From a checkpoint of a small transformer trained on Wikipedia: 12 layers, 4553 steps.
Each number is 500 + 50 x the weight over the matrix's rms, rounded and kept within 0 to 999. Layers, rows and columns count from 0. Numbers have three digits each.

# layer 4 attention output, 384x384, rms 0.0446, rows 152-202, columns 128-255
445497517493480496478520497469451578459485497600459506511505526493459529527486465515500497529438491488571454406456484449477497455518534489524458515534492510542544534498506465539516590475517463512492443522490533451474480462501451486528494466440567473458520471537551461518589482509592454568532493487558519495543525497444491503499540473496542483491468544458405512491567516533531532518498
546569499517497450420420501513488447493485522490494485481459477521501408527476488457509478469556499491586429498540477404531479444454476536541444482496429519482470452556501501433511537552490457458537471455504495526515467525507505560450512554503562473484528473512497467541523513498508532479508549475525512499527505514458538493418512485519503483478496499527531506509498513512504518524452
443482560493419438483520467508452524566573477498509597489480477472473572497516500437552494564439493545547534502548512546504568501556594474557529486426472580508599550550553533499410527516642495461486563469517503457502508445476442496487524497502502486452530519530520509498506506602549468498480451498511543481548536527491442494519513501534464536517443443432489452449532461463513508466491
468537545491519471494497527469489587536493519519479423485504482474473475520533460495480477496473545498558539478531493425507418498511532541516435512508524476517493524454490522523474548502427466482491487550457556430519466554406488537465511521539488494505488505541445510542483552505459513512486392500488524556518541531490498484508530518556476540512421481506538553515520483484545500529491
514517581496484449475468425539497460553661573521461446499375547544498541526408503404589566510415368490528603441447455520475569424520588467493445525497529578438450586597455564521505531511504547389633430567500613472563508469365548671356601387579474526459548577490416489567573589395501468605535543493511484410530639621444440432637473443534399635520413420601469442522556346501477704455443
488434496559490506436572546435490527514461521410472469420540487432533501466475468551514445518483490547429538464501447544550504574452579489470476528450471453552505449486540613405480526485503531520447478415462472510471495568572572535540564470476559477550503479486452488461473480479568482512525544445499514486465464561540544574502517469503498431495464488599465463570462490614490486612481
517443457492510463481479558558415448475445469412492599438551506509543473502420494546427497511546587564511465524533562447468458465452426502475469444472517493503567468505487453496476495464481436479461491489504484489530472540464562506477471549484517508497530493530470503505438507451482473478536487489489477536494463517526534547450515489601460506514460440507529476513493458579511479525442
522531488511545427536571513515549526509470458568510502577515446493486570467532471551499472477503484463480552479475476532461497475553528517544532546545497439547499480475467525570493529524516484508477470528451540467528472451472478515461565498514483493578510545625520500527465512473530510396548454457508550454496510574531441468510580567582432471512417438475511449414526506498450573503457
479483540570535529495437582499451472471445529380501444427513460505495399527496488479472512479506475509550452522521517485554408510470490545510436423463530486461473484486499526411527450536483460441512458376421516454504504475495457502440449552428557292494555508455549488560546500576464408485467528459534556565486446501425532496397412532499444429397465473463448455429506564492506498507552
521582508505511500425460499497489455529516476531495513529455511528503443539431484477494522519523497536483479501493554488481486472522469514469496474559501523490554533476528534557581500513479540519496470453521542522468518572525514563516484471519512452512429462552461514490490492450538516466541613478522458479495521497490490525497499451499512474473523489506471473522451441516503520541532
473511431552497472503536539499495555487470596604456503507524504496459523485481508555487534458530568489540494465442417458516493521530481531491489518583432542518532470479476453527554507467495509598456472614559451531486501505456554425554469517473419567407456473542569541440509452453471574539481449570509401614512501390645503530452547461465588588558542574436514540508526585500580425490527
529517461476615425468528499484504494467518482462514386503493496468431451494504542424466487451480521484496480445491517471531395521492499528489454465526609424538496526371498477485528510544375452461500567445475522522528482541454544544429505478498524377560573515486439535493468569539526439456534470419484541509422588530459456503467568557540462485536493420517484507493489514467415520590447
512552494583470527486532503438452538435514514472531507500567532487498524456498530507499464482542489469508411440493519480528505541549424493482582572474430449610436475496485514420565553535426540467503497427431551526544491493444495552428532527460442410519546580501466456551527533484478403473486477461487593493469537572456474494560492590536424466505425459479463454421535446456481606525462
542465460481490495476499510465531488573599484503502461475542460497519513509465515397480475526490500452528591538524524552487472494548591492480486439365525523410495508534534573549465515540488531488502478462403553542520521540486442542467523419535550453595485533462535435540510417571374389550480534436581550482415397548402584521533370490482470400432502464555450473517409508609463515533537
511559475537373545506622452540491463645486476478528573515483528551508591539497521436565458473556579497556492489494517539548487508547463578535553409399505538462544599547446612505470555540551500572539461554465545570503482527504596514451548424529408491554446513537436514470461514431506567488569493478469490464515519538492464481589509526507527481515421466573586414475476397570456559524457
527538499476532468521495584523427487522506520513531522468522441457485500490489449517488473510498512489552469511525550462483478548497460491502488527408491495461482453470502458483494498472389477475518491437470498555489472444490485475507466466478502451440487512528481473514525525572470520504462568511518573482534490511443460460504514506497468489530469497482493469462511454458516514555502
418504530449437526465489523442444594491595533528488530470523492481504538488599506487512566506435487501516536458445551481437500535534490430501512488475459508442497492516534462517487471511529510534574485629568483468555555416481474573517455461547465584517452517503553514552525440550403464516411429529507441516486462509496523455470410582451479506494542515463450521464531528505496490462535
596527529511458568548417511517455483497442546485516509466497517521541436459516479513448445480547540440465466469515462442546543495455479498467480582535537495514424479534480535389468483530452429462537437488515542550479477434515484458553487531444566442438464554506502463558587475499516471556481568558471499537570537490481508431482433416515445519455430498443440471510528520425554501505499
419532485540506494498540486524478471471504531582449536557520528503476615537543494539551510482480509524566423475478523482469494491541500475539554500482436554539551513494507385579569502438570573504446493521542470448500506513550459376537514552483530538506475474526504526468526470510572492546496566506514468533513456471632549538492538465501538537500554544449528529482524528512545485494546
530459497527584506537500498467508486501498519423511461538525450486497496457525491480464424483463484499502498490551467470480471498511569525460483497419516457525482506360521515463506462436449532549481484506522503517475522543536548511503518449502495525493487505537462522469414476500494498456475510458518466515475477511523563513449492478497516482496468483496523458560445546472502486536489
507484477470523533476529527518528489523472558523471558532561528507512524458390443550497513575484576517430529506467426506531441554494541509488445524541592499562535569452441499555490504506506486446471473478413552387509523490509468475470489522437557448539530501449502482533486508512517519477469435506497519555482514516540582486452521531491505484437529565492510527519505560515482492495528
443492480512539426446529489533495516493469533546512574514470485475490508488436498443483517477484513521491500476496496499536442511536528541551469503443548513504527501480474495482534525534498496417482506489498476512514491480497452469492507528415515429482567500534533527495516568529478509470503459464525576544545595477481453513418551497483468545517475439434500470472561528450448498507495
479481525445522499524525465481496502422472517528486497501490498474464463469499534527502535491528525525470496534496488468500538506451445476445492500555543484553523488501511441502478510481518490530476477466489443506514453569508538537510515548551446485562443510490421442489493528359501537422616428482476528538503502520485456500502509484529510479496448535543526527537508526531452524595418
577486494487490544513412484551502494538466533446545533464497453459523435474441538457456530554543541507450509571547476504556545558524483564439524392437471526500520438565572546476471424576506528503477546476483517583480528584523552519535451460505492507448460459447471512455469425538430450508463700510479468526449395475524576546529443479451520485579552511540531528519433530513506429503556
552496402465486530453457507450529519549606483496483498491498554468529552507475527476425575496493527461466580477493437511402411440439433407456470560482430447473409503433560539499399617524480525436548496445564505475489500528479467472493462481514472486423528483457561491503604496554435546663518511531458464534498534463438481474507444418464553541514564579477469602483537509516545508494550
520469526508511424503522515515475470534525550515536531513526529478490496446430502452465502484464478461555492435503509511486459500542512564505508431490552508508505444502502488558538548555442450521574520489552452555550508494482520543450523485548479503550524491494517510498478495508497437533510570481497493493466495504423506483490414479495489512522518472517473497506495519470469500536479
444537474520559536462507499456527556480378477486494486551460411559464500497547465559529509526520530521478435547502552471517436475550486468575449533548522439482515547475471494548516509550520500531529468621563498460506528473494462528472508514526537597399448510503522479535515477429578479441464503558511502467544520510500505430531512531468497549495440482460562525499564528486545525451543
513625493490429562517442418455495481565498424499518534510468532575528493522499502407520484486539553469545562509571511424506589447501460558525524519486457517524477501524496508527509537460459521495476525471472479560500474478514500554504468513473466513548522521465501466496489490528476463445411580508484530479489485514477474509558511540494465512579491467506529490523514530461478512511454
535466444479595488544493518465564455497496496477509410481534419529468452508453456545523530579577538534506453609503473519543509525486525529536488487495532478531481502442568523522449444491463484576496469417558448532504460522548619525516517514550471490495476483588517482439429512497556562475598519475465474503506496506513481511467524422532540516467497533567426433524442520586489505533422
469516528543474523489444503453505497488551519525516456458570452478536506499476506483546471571498462553574493536533458484476421463494506439570493496438463527448487561479498510425501501504533540509555561514509547506487517508511534435496477462452499547428522538438448555507531446559449454529446464542528523501549481473515462491539464488481472519502427510435463486526532453561512461482546
407533592555431489560529534518514486430459615442480444479486545492501521475565459618567516471470418488506602455469513514552507569493516526484523527623510482503544490531467487415533492479556541489506475530566455500486514480645528503544432558496520559436403503512473473483472480478555596459530532545494399504523493490567560468450482493453511518471565529526538430498457552557589462452533
462486486453559404495499542521443486481527452498478501433549515504494483481472485536490480474470527500539535496492570463463534508449510546534443488541521500496529399450493489521531517435426461476508532523441574504502525511463498515464491421465495412522523495458495510517484502527416474515496410437489511512471529530503525516511411530535484482499479502486481462490475522576463498554487
407513524440520504561586483487425507463523522567511543583464462505473584500554429525521472506493453468562457514473634511467524512539493477594587565461618562435527530486495452508554531457515490528499461436443555495497472515473446558439549545477526393604476489517411452552481579507526506453444431432561566511485589597445437486479517542480478526488398464480501526479486490412534554522416
506588598460510469504455467464522534492524518523463440533453477474440440545481455424567542459466471458588529480600474459544536502488520496478456509524559504538472525518526507460478552494541460536457495496515527587513526516450539511503473466501546493533444499511566495492476462545443490570454562467514481523441501498456585525557442491569507484518535498482426485549457554546485482598500
435454506478493532479562470424475557497500506455444463470525538522471531523577498559525526512455511548498517462421489471476479515495517467475475511543487467518525535460494497498461466510498515576492487578540528482495497470490452465555534457480539487579512486525519536490590435474540538581521471474535495486479493462518425515510514510484499492468487495450401450533493505610527503560532
486398503431592463511538502490508521424408513558442524472484482472446500461405439613581530538487479552426482576551392496484579521532550458520485595580563510508548496522467504527505595403603419553506505455505414569491477459461523482512527525475447519467526447564529443447519542532485558494458462487526543487532554475469424540459542491487541522541509475555497443529554540519521477538432
573520513452486596421490430423519486508528483529544459537386478494517547475501507428506483564512460465501453547520457478481476481540553445519494539408524505413470580425575574533498508583520534488558485529549506585473501568522553482533570428556468503465466450540517515489472504450513497489570547509498486496556488501502492484498481402474549497520467520504541537521458540518523497534512
552485500517484490571456495522454436522534474466468543510496476477540528454551503519486475466527497429446492531525505528506517518469459469437568571493467534496473443505488462485471536397548523478497504490512490476562469535435496444490525487470529577494478537462514501527510463519443469497430495514483482534464441515558548512522526533561434543548493469495565527461487450481485527533545
459452543471537448553592421493495490521432474485465459497562504547507571538518500557550437467411574565534473407413462531480503502494594536566479494522478468617470493463433472551495442418404428506588496474487552492550511459496502524467503444523484439559500540528473514528509479551530394485511472415580518441492491539419489459476443520481519497471517426495501421497504499548419504515465
459436494474495503513472543499427454516562529503555597478476502519468519556472531471440577543452456575493522468412494476421484457513412502437505457499431483422563502459493454510500449465510502529480593572566480490445566522520503460595439544430490519473457502468478589446486460549532450537495536580466432550553477427554553499449460448470522518493556569428560558586469552489504390530593
579459449592471487521538536522499402473420519536500503558478511580570553546503449534511471459555427494443490537501413545439478385507487498511553508514412464409517534545462473458513517483589551504535454587556447518493467502513518486478545464489537593442555460559633499509475555412542534511503496539495475476521463436588556511504496429477546560535470525530557524507489504453441505457447
582471488583451558442502512455435501542502543471532526411508544468542505411525561482440476498482550457501440542527471512570407515518506409554472512442514518455514475497572574496476524573586514524457548497490549446517543521509540473522568494507569506550488521490497583495463449533472441526522473452470460523420468473542551536450519532537495470494542473460489443539459507485471471508548
481532516446556471471486515514528562401457496621502466547500397531463427540451422508526551530550451475474504538457491506464498416485505501520440528629504485511506535457472433534503515486506463482534496616496508520547531588411548518465533443587524565478494500421520473533448497484348441516383551465501451553424504505501651496557406479530497536579542518530512573536451563503455492551495
488570518392479501482476429510518542464548465536490438530429478559482459544517487446570479425496455452568468507470563442457540504425550499496492515568526562552442499444496484512486469480544461456533472486477502462499489451472432453508544422525519464494521435531601498539587449574530518608444534473510520521506566519460529449518470446521538523453586580490528493525510584537540541516546
434508456502485540450527452461545581499509468497418498464510561476482516454610557521460498447490568526433490537538512419530503528476426457448495544562416492539530513538495513468470527515557542433555496518533546477483567468473484513481495400540520473460478530461529507544547431487434464520467548560562536430553489480435483462583479478482460503452472506438527496473563485458468542473563
524475467534631446481534602539444485505451542543484414450454462449466495543425505575514455470414472521475371481487476454491354583466555454475408512515610487492545465365493459457578527438462469440525470417474527460501499416455451517451513499464623502461461547471509441559530553526600472526405405477532561458551582532455414434484567614520443507462384412522380449513599407391543522499485
404567500540439438460489563499469543399473560577478542564502546479491468472486446436502610492539462457485564431498535465438477443547423470549563477510436475538614538534460449533575541509511530472480485551473495508544433552423510527504558454477462499536490478538415483504490485425465589451515524490493515519479519520551489532582561476521471570558499497485571531484583527511447506553451
562516456460487544487424494511495468515491478546461495489513538537534511530425475539490513513498519516510546495512471464422537489467535485491491453512536594482591529521457487496546477473496522535455479561535439522507522537524512417574475500525500574481442456506483526461500457518516509541444435526531479550536483449533501532500491526419524527420542545463478562528477493447507452495555
571468458505503499513468502527495429477480480474527436504507533482534489476468513498444462507507433463477499441523484549499494497505481530479517481464534487399485474532496468509572524497465482485521477432476567478548449525482462478443533516459553437447505506490522456549548538526496481450537483457483506536523549515483417454480496523529486532474419483446466480439539464449507550511462
513547442540452503471515507453484491516476463454473493517548511547470546562572553530479479453525575525575425500528592435453517531471435499510532424511429457484528455454557515488523500438500554468515456477493519528433464516588521497519499519382479462520515367474439487459508580439569618461591515495540510452545599507476426530469549459400574497459477480565486497574525434589509500496464
497504443529554474538541490526486428497474453482568513541531496500484493534475550524473446472618454497485488561540548516521524473537402604498579531475466430505530521525438527460545547521527522548540541569534532477520490517447514435478509465520425634429520551460567540511508481501497535506512463558468508459559481467475416449583569548521482485544438456514555540483530449431480537459524